Part of a small language model's weights: 10 heads of 64, a variant of Adam for these matrices.
Each number is 500 + 25 x the weight over the matrix's rms, rounded and kept within 0 to 999. Layers, rows and columns count from 0. Numbers have three digits each.

# layer 3 MLP gate, 1728x640, rms 0.0453, rows 1614-1725, columns 560-599
461502486512477491533515541511503505506527502503479481438466485515524535480512528513484499538515502469503488512463450497
494484506445474538433509488517549476502483479505516500531497510497521490511515487500499472515539521475507499537476499508
514470517472538515478514524482510507498522550520515515510485504496470497489464490507544479490519525487468514571471507530
525489525496472519457465511497489485484481538465485487511466479442463430528520554491495479510492532508528525464503476465
456507428500510493510502516528498510516467519511460491481519520488497517505578497509458514500533459508493517478472501543
482530491436485549518462572562522490510528515497509506514431495493530517527532499491495512507520551449518472503477495517
499480523461503498517480507482515492539469530481507507477474531501497502526531480519509512541497509479516479526535510483
493502506513500495516491492465502526516480546515495490461478476480522489488507509499520481494509500505528519507474462478
537492518514508529478514484457544490476466550490507485526461449519451480485515477562512498541460472476505459489505520471
449501503503522459468525496505479496505473522504507503470478507467491516465514478486542479506517493540492472522523450517
495529492465512494511532498492484474490523464472490497486489478521504498492487506475540495464486467452512525514487519511
528522516520529503508471511465524473518466537494518502461470487524499506488531522480484501500528508483486545533504474434
494521525485472502496526500473517519472491516544501516494459489536534516499508466522493459493509465501492516524472475446
460484486476511507505502532504520503506520503520502492506490534550516513495498532513468519509515483500493562493533487495
512485496513511474475536528494497481510478521519521516467472487557507522506494492511579520496505472515519464490508491520
533477530488468512547541489532492481492522526518554487492485474505509486506489450529500496501507433437494551510456518421
506483566464505493521516509486495513548518494541514500470510527557475484512528496477548553519500467532514550502461500503
501521548514431542529480495516519490533533499508502518492500509468467451481537521493469457497534450444485508545491488448
538512520518488533471525506487520464530493538512475507534502532491542481465504497556488520514498465432468512531497493437
473542530500502532513494486480515503496496476496487530499506530472529452440544487500461463489522492455534494510471511452
500530529478472477511461554519534538476477446457508495463487502452532503486494514520507467536536476492475485558493494474
484477556529499484541491517461529485536507528511501484506522491500481420529499510494469467532525423528506489488466489469
493490538519470483523490472443497503489541487488515475532511522543468502536500518488472466445519462522534482513491496474
511497510530480514489505480468503536482460475505473513539491494510464490484521493524507478517559540493530511552490452481
487467494450484468471523528472484471519503508502498481514506551520486503500489523495536542449495560481474531501522483506
504479484508537539502504485445512492488487492511497490487491516520527456474497497502468510493500547520507528472523503523
518505506526523516499468541489491427527470515498465501486506508505443506516516554478526461480546515496443496484510533523
507497513495522509536530501491504498544488485475475505554525517519512480507497508476502499517505521465509541532506510482
455465501538522446469481510472516470537519498500484484488513495525482480488477464520518472495488454492559542514505491502
561492439482490496511473509535509480521501519490489527459515524476491447513502515464501479494499517483489522454518508508
502517483512483481471482488507481491514475518504510499477509471518512517515465517517460513450519515527540501509511490480
483505493477535493543510487520540472522509498493538522531482479576481491486493502511471503442497496477488453474461508421
493482525530497473482475503469516514550478495536500458511485530526524515466507475497486477516540534489503480522485518524
484492510500496479531536519464507515504473471499494470499460503507450473531476521524537506513516542522477516499482422505
501521497489474548463535472477498526488419506521516493538464516517502499459517510530496439485506503508490520512549446532
530449472488514539464513521521499483505431446515556502520467531515478521501511510514447474504492478489482510509487480531
473516517515486448488495500510498480546484510476462501514520503487490491543521491475538511475493494507497503522512520516
524488518509538529499518500486523533527486516489467525503498552513479494494489505516510459479499452508458514493496473483
523547452516534524498451486504560520487477505473477477521479511482493544514493516514465459493528527518483515505502516497
498502512489535520497452452516477443512495490510587439495488517479536482473494468508560506523503508489539534522473537463
516493496444499536473514497467516511507507539504516501520494519484488508503537508494486499507515533487484541495501481495
552447479512507531508540512524500523496478532519511533503499514504489482453500517502510483530512506491475511489511477491
473507476444452487471466510515507502499488465512557479529486500545487507500502409501519461470540463492514488487530487502
508485481473517528474484473495493492539503498506484499516500492511483495462515505519529478533501458468498532493494531453
505510483492540501503480528502499464550525508523449499509523521502462535480494538516481483522507521506510506495473534482
490486477514475463518472458462484503523502507532523527498476470517504471534535496512526494491545500482522462499465468504
471525527497498535470521547520543524527514521543503504458490485517525513523557505479480456480513459511480474501482457469
499491507484476478463461471460543481497501532518484499491501483492467494485542486517491452545507553489556514531526470451
506471524511502444502512484527532515506472567526501491475527527519491540531481493527471466473523531477511513513510476469
528524506478522516513456545539499487516467473506523505523532523483531469465498488523509469497474540465494463504505507511
516480491532499490514502512507534502533465512562532560493517508488481530466541532514497483505510535474527487496520500436
473486492506464453499499471506550564498467502482523464475469494479433471521556462513484459510519524473542480499519477495
516559494547505481532502490524534481531539505532515476515525480475490504481510513508491545464497494503478508497514503533
472535463475446520486510487528503509527492489472481484569464475498489514493483476508534478472515516503509504454522468487
473490520461484527537522534489493450509487526518482471510522460522445509479520513483538477531541501488470459447527468431
479479571489500522507524518456502485500460500493495531530496541507546507508484501476525490501503484545473506492485518489
540467538528517546566518491510521519512483492527577512541492492527506509509470532490534516558526506494501518472430498487
466526499501486553497542521513517486537449478495501504549503517521559471476489506461487470459532422504498487546496514481
536490497492473534508478527480499519504526536474530518486495512512569489482486497524487476499507444455517498478537507491
494487477474494491550491484488505470497507514507487493507483508460498500490542462525499493480492494498533450508520491532
450495479472470421527494496494543501487495481501468486515469498495487509492511534513533514505563488540429524531526509525
500520469497528491446462512535476473482511513461531494515503475544483461461546514502494498490526455459511559515516525480
482530505508548478516465469496518516513482494494465507518500509528465487526505555456507506498496496495494543470521532486
552473479507484508530508446490522554480512535569500493526464520533474526547515512537488499452519505483483493542505506493
522492450508490444444507485501514515473484495500501516460496480424535500466495489464507490462521469518508505479508518535
484492509480507514500474496490503517477469497498492489508518537549498509499527540490488478533497482449458498471488502489
501506444481483491475446470529521489471457517528557437504474557566578475428534447508517450442512433457566445477566553589
515490543509505488480538535480486533556497527507503500452527508556509480530511533483507472507474486516501529501530492479
494502518472514476478488482527535513484488523506480541507488482511482470509486512523423508434522481492489536498484506486
488457519534503554539464520520546511538502512506537491498486504534443516526535488479456477524510544481517442498446502500
538537505510513527526508523504497521511500530528488494493502471558503496473474492489546519516494468475462558489508530474
493474529504550520518529525505507495495496517495509521480500534465491454529472509466516505512514537503451500508489495483
481469487497511524482507500455520483502508512499545503535489513484478490541509528465495478482533546511488499473458502514
522519485472532552511504507486480503556485501493476512500532483495496464467508491511568529536487482486505508532504505473
480479469533503468489480511487505462498492505521481471513497491531467511433545561488502463557545546495514494526490478500
529481520462527505519530529523500506497471494541487501481436507550513501459500528488523487475548495514474538509483489452
439512500510498485526545499539515506537471578520502530525466504515503482506585486521506520468508501503496481572513532509
463506502486484479497460476493508479495481504507493502513459508480465500513538493480508496485489533526507533520503496455
532501452500506494479474463496499530526479482468540432480469535509482472495552478480483490494520497449515509449511529534
541514494491467531535497498533499461506483506478544482528502492477517456483511482499502459476536483454470544523433534461
502502506476534512506505492529493492520481519486473533562474500526479454491467479485511502467525511472491495503555528471
546492486501502488506461515509493495501508506474496495501473523499514494477541489465495515551503498452506511490468520483
490487470487487452530480478519480496458510528455538485482503457511483508469521505505460538488470446495510496493500543517
509505492468479485568518469565503513490512538468499496483505478540474474509473536504475487513495507492538502463521451523
469531551513495489482446504487504482495498513517452462485514511481547483521493473566516525512501485485500494554492518503
552508439562549485507471465511496476519497543516502518472517513489523543501480457478496483482479524533501475474466518496
468520529518502504485492508477498523504482554494476488480525492491479511470522529487501488508533537464478454504439500494
502491512511490493525534456481544524508534500510525484493491526494494519505517487504523517499516491522481494528487475486
466505535448485481477550509549504542515526463461536473556498474507510476455540471484525450538556502526510507511467496511
520491541495506467498500457496476477464554496489495504527513473537516491466484489503503483475473454501518531530538478444
484475477493500528492483492529517481502534484524522479512474529476478473511473476517525444492494482434502518523492515470
500500486433456437474484508480509514497478468514498483558512449478546485512535478499527473562501485529486556510482476524
513516466505538493486454515474490446467496497503494470501486480449518479500500479495516473557540503527529463491476490489
523478488559518512511489490525518481493502543518508522508499527463507499471544534521511528537511512536520509472480497499
511487498470501502531476500522508488497489524491478510504489506556483458484478495520481471510488504507516536503466484529
481490488494457470488471494483522500534494475495536485497492472464499515462483511493485485462519510540449498510508447478
453475484483456517489491506517476484535480452520465525522487451479483514538494469495479477533518547487518492498487500513
481476506485440543506473523516530534515519491501519470541478517481507479474464540519491494520518504465489468490507508506
508529495477494518469481524547473518499516430501515458486484478512475470516524503548466456497458516511485490511486487433
505472498467520540509489549524516451478517522510552531497506489537517534455484473523475493489516510450519492504480485512
481484474546470496475467493477518514476498506470496528554531509506494444479492522474460460488517520495480489517509536504
479546497483464495481483498529514455531480502542487505526513509511497508518515467489500456503502469478533486481506487506
484501538524492474510515494503515552518477489493500506476523489488438479532512520539526469504507466536507502546493457482
483507504541472508463513544473512499516472473535475507494547463461494493482503564497485449540498505506520479510495513467
523488453478517501496490494498491534475506465486505530527493521551491544487464451479548489530472501483505480540543518478
476512506527526554483529478507566542495534471500479500496473475467503462501511554479447481522489499548486560501498462514
500512497488564524491490546476489483473510501511516527498528526499454454466520517510519484504505493532467520541492514455
541525504527493525544537503511517452518480488505509526506523560486491512519540524465511509497491472504495444499475505423
480528477468522447487533505507533515503472521553490496497483509484490461520512519479520530450540516481541525468504498508
511509492522489483502501481460497490492491517507520476513500550456515477511496490512497465513503492448500518523498508487
448471472522455519550517477551513515505525499494488499499482487479489486488497565516482495470527502516565501464519515525
542470509451529529538500528463560500519481547480486511482508486487489511479531533485475487507540485516513539490516528465
# layer 3 MLP up, 1728x640, rms 0.0438, rows 1614-1724, columns 560-599
539494522477495528530511542479489553479484482491540540480505448528536504523414508500518462468468504534484525473484496538
484497472490490504487495486521560525504506474496534511519495506486493513494497524516502495445488499544508541511514475498
472460530511496511485494532543481529493483535497512509469517464523493525515536504481520526471489462541510508509523506461
458498470458517529548478490457503511510538506498490461498522533467506471523551510500514459497483463479502499485502486531
500499501520532472454514453523475475495476490503504502497467525472516513496501463519551517515494467483505525526523486452
497494486510525530479502478492500459477490489496492495569542464491558499501489483468518513447510478551544513499545513553
501485495477473466506510468469487511500487550488517528496510490487513495497511478443480505496510512488463494497537520457
466481452521445440489509456471507523475483482475496486507524493489518533477508492495534503497494489491498485514508500491
432469467520499515515470502517519474516482525481529485490507526542500527517528501470458477480507524503496486494486484487
523511539493473557510593490487503510511476502525497523434479479484488552555521492493459484460499546513515529540490521511
530552533516493488510487548474502566520501490490514509563561508514502470492457502495467460495516507456507546500480488451
463463505492502494451514501526482550442492517497496456550457496505495526512486484514494485503464534515527439461492485531
503529484519449444483431485534502467495496481466495480494514498504546518487475493514514564502495464460461497477506476497
473499516470502512440503507492513480503483494469510504483507503491543460438540509499511517528504521506475505483491495474
470464512493495509541563495455499457478506477497481509513528504538510506531499530483502546500542503550508502526519540542
464439556487487483503481461541493534458467491478512483513494516483491525491494507502520459482501460502507471515519485472
492491525446477471480492500535478508459476512513528487466497472458510519517500555501481511481525521506499464470502509472
490529547464523501495521510496516509557507488517474509520479494473490529516517483492511469537504480504513558527478482467
463490481489491492475506499486485532502510501505497492473513449519491549479499466514476496513479522501475497520491495507
506506503481523481491509541521492513549498474542502499495511508500490476501495485488417526510542464504482544486508531534
515495510522490504480518446513492494512477556490509474493517535481513511537488525503480474555488523481497480504528479485
466495508528523466512486494478524483497489530438520539523531495533435498546479472472517509552504491511489447506526517478
503464491495432462491502487462507515498527479506461482521503453489496489504453449519518457515504467514513536510522504548
491491529478497481518517510524505475491518532474524510460548533458500489542459544477484529541481475507508499490491540526
546530456464464513506500512545491498506492482517507531439498496469479521473485452510510515543538467498491509496479491488
504496493442514533455494514488479489518473515502555476494486479476513489533519477489506491486523531502521496493505487483
492483477516498489503491525514468483503501532481500508466488496473521513546543540463492486536508499469500452476434544495
514496498495522496516490475529490500485479497493487486475494496532509519472487516494515515493511495434446518478517494486
485493492445503477491523491478508464429515504519526498531483465522449462500514499514511530486493493517505534571472467526
467497424495528475482546522520471472499468494531442503493496486427513505497471489508522517495498510497472499504499465542
487510478491495480500485540495509502474547510482522531516483465463535515576500500491495495512466535500481534449479517521
513517496509507492471505513538503518458511538516463492467498483476490500482528493488514619496498456453518500538509490513
482503496489511467484543474498520527519510513529499500515539521489463523469555495519501505462468528542503501499530500497
536501522498494502483485512501521514495478478545487519489488505505502503471539441523484433490485510499489496554490525474
530520519477458464469498483486467510514489549509455504457490513550480528481519483504510518464489514501524504491497531467
503508454493533446527489506519508522495521488503469514470513506537494502475491500499492511479496471454509476492508485489
503519495524546499485495528471492518488509462492492510534471517477513514511526500448486515495471496508493478494447533502
459465523439503536538518536485501526467472527495526491529497465514466464519495492493497457490530440540537473518471481483
507487496486485487477496496512534527467481518485497496506488429477533508483467487535472438492488508515501474513469513510
495496479501508551462466519523493501522489496496498517492496523471525501527527443536524520494461528443478507488508477536
507465505505497502471459523492489484493558508511479504502530465457455498495510511499447520517524504522498504527480503520
519495489477503487521481490536489529509506507479505506454494516528488535437494517507516497532474528504522508474468480543
543518499521509533483554555547512498542505496481487489511497494441508448449541503522497472526518480481503501516529489456
509510461467546465491518484539482506509479527484515515514500487522525531479522522495508528510452529495481502494529531473
474501517471462552521509521494509484558514494513499518528528487450509527484500464536446510546541517496428466501496534473
519472477515510540544483496531509456464503504485471524477451459511487517462502453505505510539479536530517467540524506470
502474501489477531534514517551487466490510528520537503496527476441516470522494464508493481503513511491536467493518483476
500521501504496464500532502542504488492475486484482496486497459476492528481582486485566513505495526493499503489492508509
470505532492499466549489460514485448461488523469511506480460457501484457494533485495483497504480489533511494494515505487
491463501522540577500520482491506495494477536475489500502476497514521523488536554496481512493500532517513504519468463493
575534477484520508551455501444499467508504481522479512551495538488505487514456537526539487513501499510483527497507519517
478459497461443480556524514539502494484482507509474524493527478544490540507537421539487520489526531499486486495499440465
503499514526481517472496444518503497497478463496489519511491506500525485497477429512483461506487447493497491476513504524
480495539521488518508495512497485444493503517475484526462534511514531500489475498508471519502530521519464538508491478493
528521501502452464542508483450507476511472488523519507510535530522497487497478522505507483484482469503483495509509483487
488498495480519514491541525499504447523511463515486513534499467472481457484488497454564509510513465545541472505512488507
517471480495527470540478446495509558557531542535459516450509505444502512492510522530495488541493494492509518489505502505
514478528511515503506512496482500485485504538458529519483507485480447461512500509489464484490509544521493542495484413485
550487499527513531538500517494515531515519494497517495522463564543517540491475485498493546492519519478470443476475521522
486512553555540472503527522508525507489472511529534470450496517489509473515503531494463460501500526513490494486542509480
562489513489502493460510532460482496492510481476496504461509457501527519463502521455476468511500508488498502545501496492
473495495510470441528483477526508521504505508481516476451503494567468482521521454489513507500490502501495495508471486497
517494473483465483491468537498465540467481491460533541521505524513519536487505524493510515467498496501490516495500473532
444464507507476507498495495508498487497500512479508501444488457441489494506502490463511458546497483542548467490491485461
509477498535479444467476510507510543498499487464489491529512529490469506490523483501510490528513533518496520502561507501
456528470503462505501497490548501514486478489515479486508533475496501472474517520491496488481521490493491556503461539538
471508475483471496441493479516544495421492569530523512498472481491516503520523471515599475478506559513510493468531508495
471519529468517558470534504542485485481472485486541510497530507537493507485489516516511471547487534469462477491475526492
516507470517484465443548505505538552526502503523473509510476494465506512555517530522462515468495518502526467511489461452
530468510531517497542482472531497483500517468489512495490501525477448466527480530517457475514497518521526474512486472528
481518539523488532519507480513454499500495530489508515473519450515442523485495495493526518553500482478528526508510500525
501504506489494506513477484495508494474484467506533483519493454475501517502532500498493482515491501500519482453517510489
485514486520520491488524485467496443489530490510546498508506526489495503511493508488491485479490493472505495519496492490
455507475532528499492536481484495474479482517489521525548519492510443498491521503475496518508496514532543500509533476547
463483473509521469506528488500492516506503505511550448502528497517488482443478471445531494521523511510461501523478482542
511512440531462558523491516451528473498435555490483483491465491527492496512548499530496528454506532513505479512519509549
513484515471483506465536486530481574492466536518493498489518514488516534504514502542497543510516519444500503495483479459
494483498518471533510492551563488453555455543490530488462510506462461518512531512491499492536437480509474496504479490513
513465463491515511502521516495498468498512476492528475491509534464498497462483517541484515527525488489500500472508509508
516492503506532498513515506480501452504530504503503494480508503508545484517465508550546490467490512498503534494497508486
521516476512520480485439495495505469514529480478457510494513472505501447502464486496516499525546497524511486527508467491
501512487531524536532444489534521447534548523515519480474522543481510569450519503476437501519490505507500516444475540508
536473504519509491510475478485508528508469470499500502521480491475496474524505538537481462515513547494500472473469476496
476510453500477529493492470514483467499480492495471509522500526474514522536514478483531517504486543513513489521487505489
506472485499544494509495531503492526487501470509512534513490493513448526488467500479481481505480476519501511492450526512
461495517518492470487507482483503524516475513499501480477481530513460517538486484484435512492517475529516494524506496515
502546509524473514514524517445501507519500468491436469528518531478518477537483465515487499516526472511481514525498478512
446481506423501443499500472506494481494473481501502487510505476481527509491520506496500499534527492520491487505492488464
504495503476523505484487490540496531502510449493525508519511524504500497491512461544480469532467512497508491508477514501
523494539530509518509505492503503510480495486493516477502472517524500538516502492511451457522513546477510475498498481528
490503553463449491518495531458489480534452540490502473508471506501479477505475486492485527541506499523528498523517503507
482521481477553543453466515524488501495468537480479490538503500455481504474509537509514464509512485457483509457472539553
511487505495486483487448465514497517496481510454510485505490499537536482523534519450505495534513463493473517526515532482
520533541507473497452530497496504490481525514500487512486536522468465519491506478517562481509508464523490473486519489509
542515487529529500468465528494504527493492542490497481531472551500499492508505523508493482491510563508510455514527535536
492529468511523489498510507472497495479523470523548483567493500488494515514507453468491493466480505513528471521507478539
552493507467470473515495474509504473481493437506534484511540479537508500528499510517488484534504440483533505499470495503
534535482550504523466505552508521494497484527540537524503481489513541505509509523538509480482528497499479490551533506451
513484532478502492498522478498517466491481468503491497502494488482448506492502476545509531493497503498481484507530512529
490446504455493531493505449539517542507472483474492490467481498476491526516499503503535497526498502502461463503502470489
530511533504471487502504529535509452519507518503464490526524563519497473511503569496518512487518490492477494547474500473
499508519481484529489486503510489510516517472475520486506471529559469487487523519482492487488480493472547507527465482539
463466454517454549450499487511503467499487511501494536503469547474495504467513480510498494539488534453496480508533494523
474477497460454500478504468542511529494479483491487517503488461445511513471539463475542482515482484484521532507460490451
466522561464502449553475511569490500499519486525489483507497492530476521484511496492505542520484444545531524535518496488
437533530516527516507490515480475506479465481450510470509500469474486540477513513518507515502467533486496444511534564556
516539483462521497489491503530492523497526536490459492504530473509466461487499526506507455517490487479527515499465470460
466536485474499528540506472492497475471489507520516511535507496498497510461518527497513539435520468473492506503478557471
503512475553524499504519569491499495520496453485518502479506520490511500527522523484499505540478553455495478496465529492
531493481525543497466451499497498537535494516509511522539528483508477531483501504503527489505492547519509476480525551532
466541520508529482496518512502457533496501431470510511485512495488508419535487511516494496513516506532525513514505459488
# layer 3 MLP down (transposed), 1728x640, rms 0.0432, rows 1614-1724, columns 560-599
501521439494510521488490521491542497470516513521493512473496555499508529490452470511439483445519499523532504473469464484
474517504489511574537497493520521523500499481482506486512513500507483486471498461489486455455538533558483489538501501487
480517489535478542512493497510500498475507457488511498513506519496515542520533515486502541480486470497496549481482534474
437458522494536558522495476510519499524486485513491469526517512476510523532520517492550466519517498489560504487514490504
501521462518535514543454506498521468463536499518505532475514493489478513469481542536500466480471460472576501457532465531
465509507504496465546508493502534523477450522485480480508447507479520515480543490523542467474510541479504503520461482495
512534493492504627528460523511487497493478518538541536479483480499494483482500483521482483505516494497495479510516509503
492508466489511545517528521534488458502500485486489506494496557516493494501474497505488479505531523482495463488482500527
471506514505517464517468539510515500509462552496518493493544488523479499487544508483466523524476505492487486511502497503
503515512472500510537534485511501526457478495562510534479483506517564469536543470510483517521483468507519502544512509501
495488496518528577535521507499515492464486492505508515489493502506517510499518491463540496500491498491509516490507498522
490490521474528573456523501473489541464517482482489488537449511512508483524524471539484500481504517471497475483482484530
488510474532470466523482526506526501524505540479494460512504510477453505491482513492504513497485579475485540475506526494
511507491520522499476504531483511509521516479494540500529543481537504510523513535515535466522496547449500521510526474481
529467487457502467542460534475514514482509509485538485485479491499458539481509477462472512523523509498458525529506521497
462478507495441488462492531531460553428449506449480506517492496471470519517489484477507490509471511548484496545512492509
523464523508501565509502503479506533483493497507511506503527507499445523472523522519493508507431480464500474491505508525
525491498498516462466489518524491500519506483543502522502492487521510484468522500520477515494516508507456554484505508500
489457491502480543519479518502481536506530508476510488482466480459444538520491521487471510519495528479529533459478528550
471498510467484463486528524500465518513496519473510486514461483471491506496520518482522452482479531467485466528522550518
502529516506464472540456475521528495505554446487479508485494504489577539480508497536532497526533468460494464565471474497
489545476521495482479499499525527487485538537488499483520527467501501498540435463487484484449485500522518499481472498485
503472458479491465468513480484494528489471480478480535484483501430491473479434472475543495520470499489497543502475514522
508477490500503555528534514485497501488493524506515524517502490525487499486523513504492480467534516507485476502495481488
487495525516469520487457528517495467531528443522460483516506510514462511506509493525510518489505486490505512477512453520
536517480472437483503479496553524507502519552517471541452526551460493465491491546547519538499500554506503511510528532492
488516464513503473485485483523491482515505501524460473550466482475524504493475528522511486533504507501477531482496509458
482491502492486529451481527523513502509512472497498497507482521496537460498517525499480504520516522533465495509534487470
547486481526496572541481470480506497509455493525509528487476525493473509489521445485464499496492511513491467490491504486
471449478491472585519490490528505470459462514476469486501518501472514528505480533506483435477525506518521513487487467463
483516527493498475504486478517508531514543498495483469484480495484534444494502493540532495544488475512472522474512518491
485510501462485534527495485527543493493550523534491462499471543536482458497532530482480528502451461452518504531488520468
494505509502467503492502481498511480480476487502542517516517479458499482454480505533472481509484475511483526510538483475
480475486491519477522518521470500533461508483526474526461510475542518487461506472528479481518481480485511521484461483511
490448492502475581540495474508538492505510500488474474536498527483551507499551527447481463487494486504541509471491503494
505523524525530522522486494490502497521463516515510505465490503507514509522485506523492495504479489481498498473483493528
558504505505530522496523474467507559484520465500520513508491481491507486472498482517496517463530490479465511513466521509
475513530472484485446474467524486513484481534513531450556574494526508474483458527491518509458511534519511496493494496458
484496524520486496482501521533490496530533500494494525489508477467537477539509453485520534502491490510520517496477499489
487522541471540435492527499469463494495473478496487521526487488504519495508500526500515467489526480526480521508481486504
485476528516486489507470501507484554545473493490489498494490521498481491515528510472457517488468521513462497478531531523
481491474515511518485538490475489564498530558502511489482478516538529516502529472517498549503442502488501478537499536494
492517531493475476506517498491504462510486513491504501476505512454520500491550461504514545495523514488526515480525468471
475556522493464448480469531471485503523498488483527505513521466452519501461483508485502513511513474477504488533507450499
489501535495472445477520476527527521504498478505494488505514480464517471504513498513480477507503493509494472524490492512
541488477488473539506499489517517503523540493524505469474543521526482522478491485523497453490497494509485485512487511505
519473493495508558501545525481497493514540553483513470468530491473537471518491479462502465514521511481531453492481488455
486514544516505526453467513517468480483542521530515491511487489518465489493455478477518478545497503478529501502521508496
524462547497476527501497458530511521512482578518518491474501513485460458525510511547542481494480498495500513497496487496
512503496463490474514517536533518480472517446542545530519535501482476505444498534492481467495516468469496503527483478502
462491454502503446474493482472467466522499494480482460515489538507540475500517504458509514520502509475493507502492495537
522515521528496521480464476543478524522516500482551478438482512532472482496488470488506477537540488539476507478484493510
500535509490536462525498472490499510496479488514473555519513455504512533496522461440473539478491457484504472512494516529
503472537526518468495477506526520508507483486511505509476479522485445471451489467473461493542472538423525467493498469499
458469544448502458496490499522486456515476501471504490489527536510510476523523486490492507511493484473529528495525489513
549539525535578486469524452479501505525496487515469506479501466489506495508536507555573474506532469521528508484536487527
485481476509464527528551505491500509572536494503480481472474484490536503513476510495518464501486499539520515500497533466
500495515472491490549535500489539515495472511489505512488469457466481510480524472514460516501511514514475504515488496490
549475478474464494490472524493497530523494486498519493498480467495528497511512498545484478523510480509525519494572495520
471548501524521464497489473502482504501524488542510495483494458514502481484511518527501511489487498538481523546522494517
520471473508440480487486514498465489538529508523503511499528493494525534521483549505470444489495494500513551496478492466
510445542451472545490479487522571568499480513553523485501494559504470476487466465504498513547463522507553464468454481557
523493474507510488518487487458508505481474517512509516486478488511475511521553502511489516492504537483514463505510519484
518513541488506531495481522493537483471496495521527522473513481508490539483486502528500493472527483491494518513504485509
514542539455511529499552496495525427523498513532498468501516477542444490558450519510484505495483452488504524514467468483
573533516546534502391498541493493503509482497519442518512535460483488483509485483519481489502560493497502463499523490495
520490484539482497537523514516473504506527505458460516527534513479473488536528544445473536547539564512467513556469445460
493482479491499508477506476518490496527504486518473505482442555537489524474495488460478491480500493561473513478530509514
488494514484474493502556502516498486518455478464494489482499503520466458517467493542512497485513492493539487449525535494
490526468486482461466486517514469506504515509494518497514535499522522496523492493513507543428520485501482521509520500489
563455479522493561501530485528466451508485510492502531513480496499472496532509490472494496490512503499528491525497531547
499510490526511552541522529526510503516519550500494543474539526467507494526457503485520495528505518512504518524480485494
498516503484500464477513484489483488499503486493489520520483519518530489544519481526528528455488480482497457490514546498
527535481526469505491536479512495461444465471488480479513460484455482489476470522515483444494515503493477534503514489500
504520488461509458511534487504483504487482479503512484505498513477529486483474452492541525492472524485461529492504493507
529508490518510500496526503494495488516483538488542448469458521521489549487506499504467549464499557514532515471508461531
505498488496486523501529505508458526542518530525481497510500537520540495479538482509518544513519544497494526532460493536
482490459496513575467509503493473481527484492528495547525461512489520523525518530507495493525497516518516465462472479490
495519486470517425452502483501487497491446514482521464513432505508473490463494503524513543514487454508453505471504529492
543501500465491527500536535523466485515533527480508475516497536502575464513485558548534486495541542577483493464482505493
528488557542483556469480475491512496543494507488522482502523480526469475493483522511485510517511536497499444545517507481
495522497471490473500507520495508496517527524496455518491461470488505482525481504498481472523494529514520508475508511543
513484505506511471528496514478483512516494536483509479547506485510484532521538490499529532492480484505482494499489536495
521500496492486502502501501509531506484518513532510513433525473501486473519481505516473526499506481482536540553489512489
555459453513521523554527486475465533485525495559495529519475496502452453509501460494480510490501533515513509536487556496
487484509496481507529511506547519465477508466471473469527478491465502466490484502508515515500522477495510530510521483476
500557525488505521513507486474514503504501505480516478503499511464497520508501486436518427520499533495489486502486495502
513499521465515515480503518520517491497496517510483531516526498482491524528513487484462522469514484500510491520498496533
506530525548486519471531548441484482481516475578480506527550493486488551506514508519474502502479485520483485467521486523
508510484430462476540491504485485506487475560467526498483493498484523497450520512528468502456534516528497443513484502529
482512515490472448489515503461512489479486472479476470484515477535484509500490499509504498489518498491502495490529459497
504497544534497533484466529523524523517495510514540511466577523489515531501502535519458493513493522466490471557482500484
495534494537534463496472463504533510517473456479447506479501522510503498550544474455563482552476489512506504562501482553
479536471457504551471516488479487463493564505484485517524546507466491457482507502563469504494481489521518520503441553525
517510497525556481481470509485489531525510515521487507527481460512459494482472458483480524484518551498553524506501535499
530502484492507499467482504479448576467544524503469511517512539509513479468514479512541501549482489471529491545499499542
478495495496545541515450536523528448518483549463472505495471536476474519443538481486494499508541550493484473528536493473
485495501485542456470489457494537481500520528504500485471509444508548513545505558488522492464484524466472507470533515510
487537476469506471460446529501530502498456546513478483533516503533484524491507527500535457534474484515518482507502477480
458487521494509518467540484488431489506529482505502499527512505465508495507508546477485529482487449471488488476483476474
452510495532515536521488528505508482474456495498514484517500487496511517493482508428478480534520530514530484492508476463
548509498516505443516490487477478514465503471510527498500477474530502479522473498520536527493504514508529531537509519489
483464447559504521449493444510493514434474511526508497513551457503450522488468501509494481470499487464477483548480508462
538517507492464479484489526514555454466488488510516483493517500470504484498551489460490488491537505495526470505525485457
471546508552497451481468440494519506482460510476494516501465480490520481498531532477500516456516544464499492487490476495
502503487513499530501489532488468501489521516522498546528491537522469499514502523539520511489486500476528513490489514490
474530514499498482463525519453443515459516460524501504511462511515529506469513517454474502478544484486486551523499471500
526562507463524432448483502487508466509497510526482487503479515515539496453496503493505535448509476504455510463509509473
449494508465542459435487497482551516468511500518512533534501475481524459510505520464512488456443520533501531515526521479
434471550490476527507513461509544497528460498503493493508494469505516528509508478480507482504483468480520476475503467512
499540519485491549521475486480551464496490528552473518515472498464499510470475508520529491452484518465480506500546513533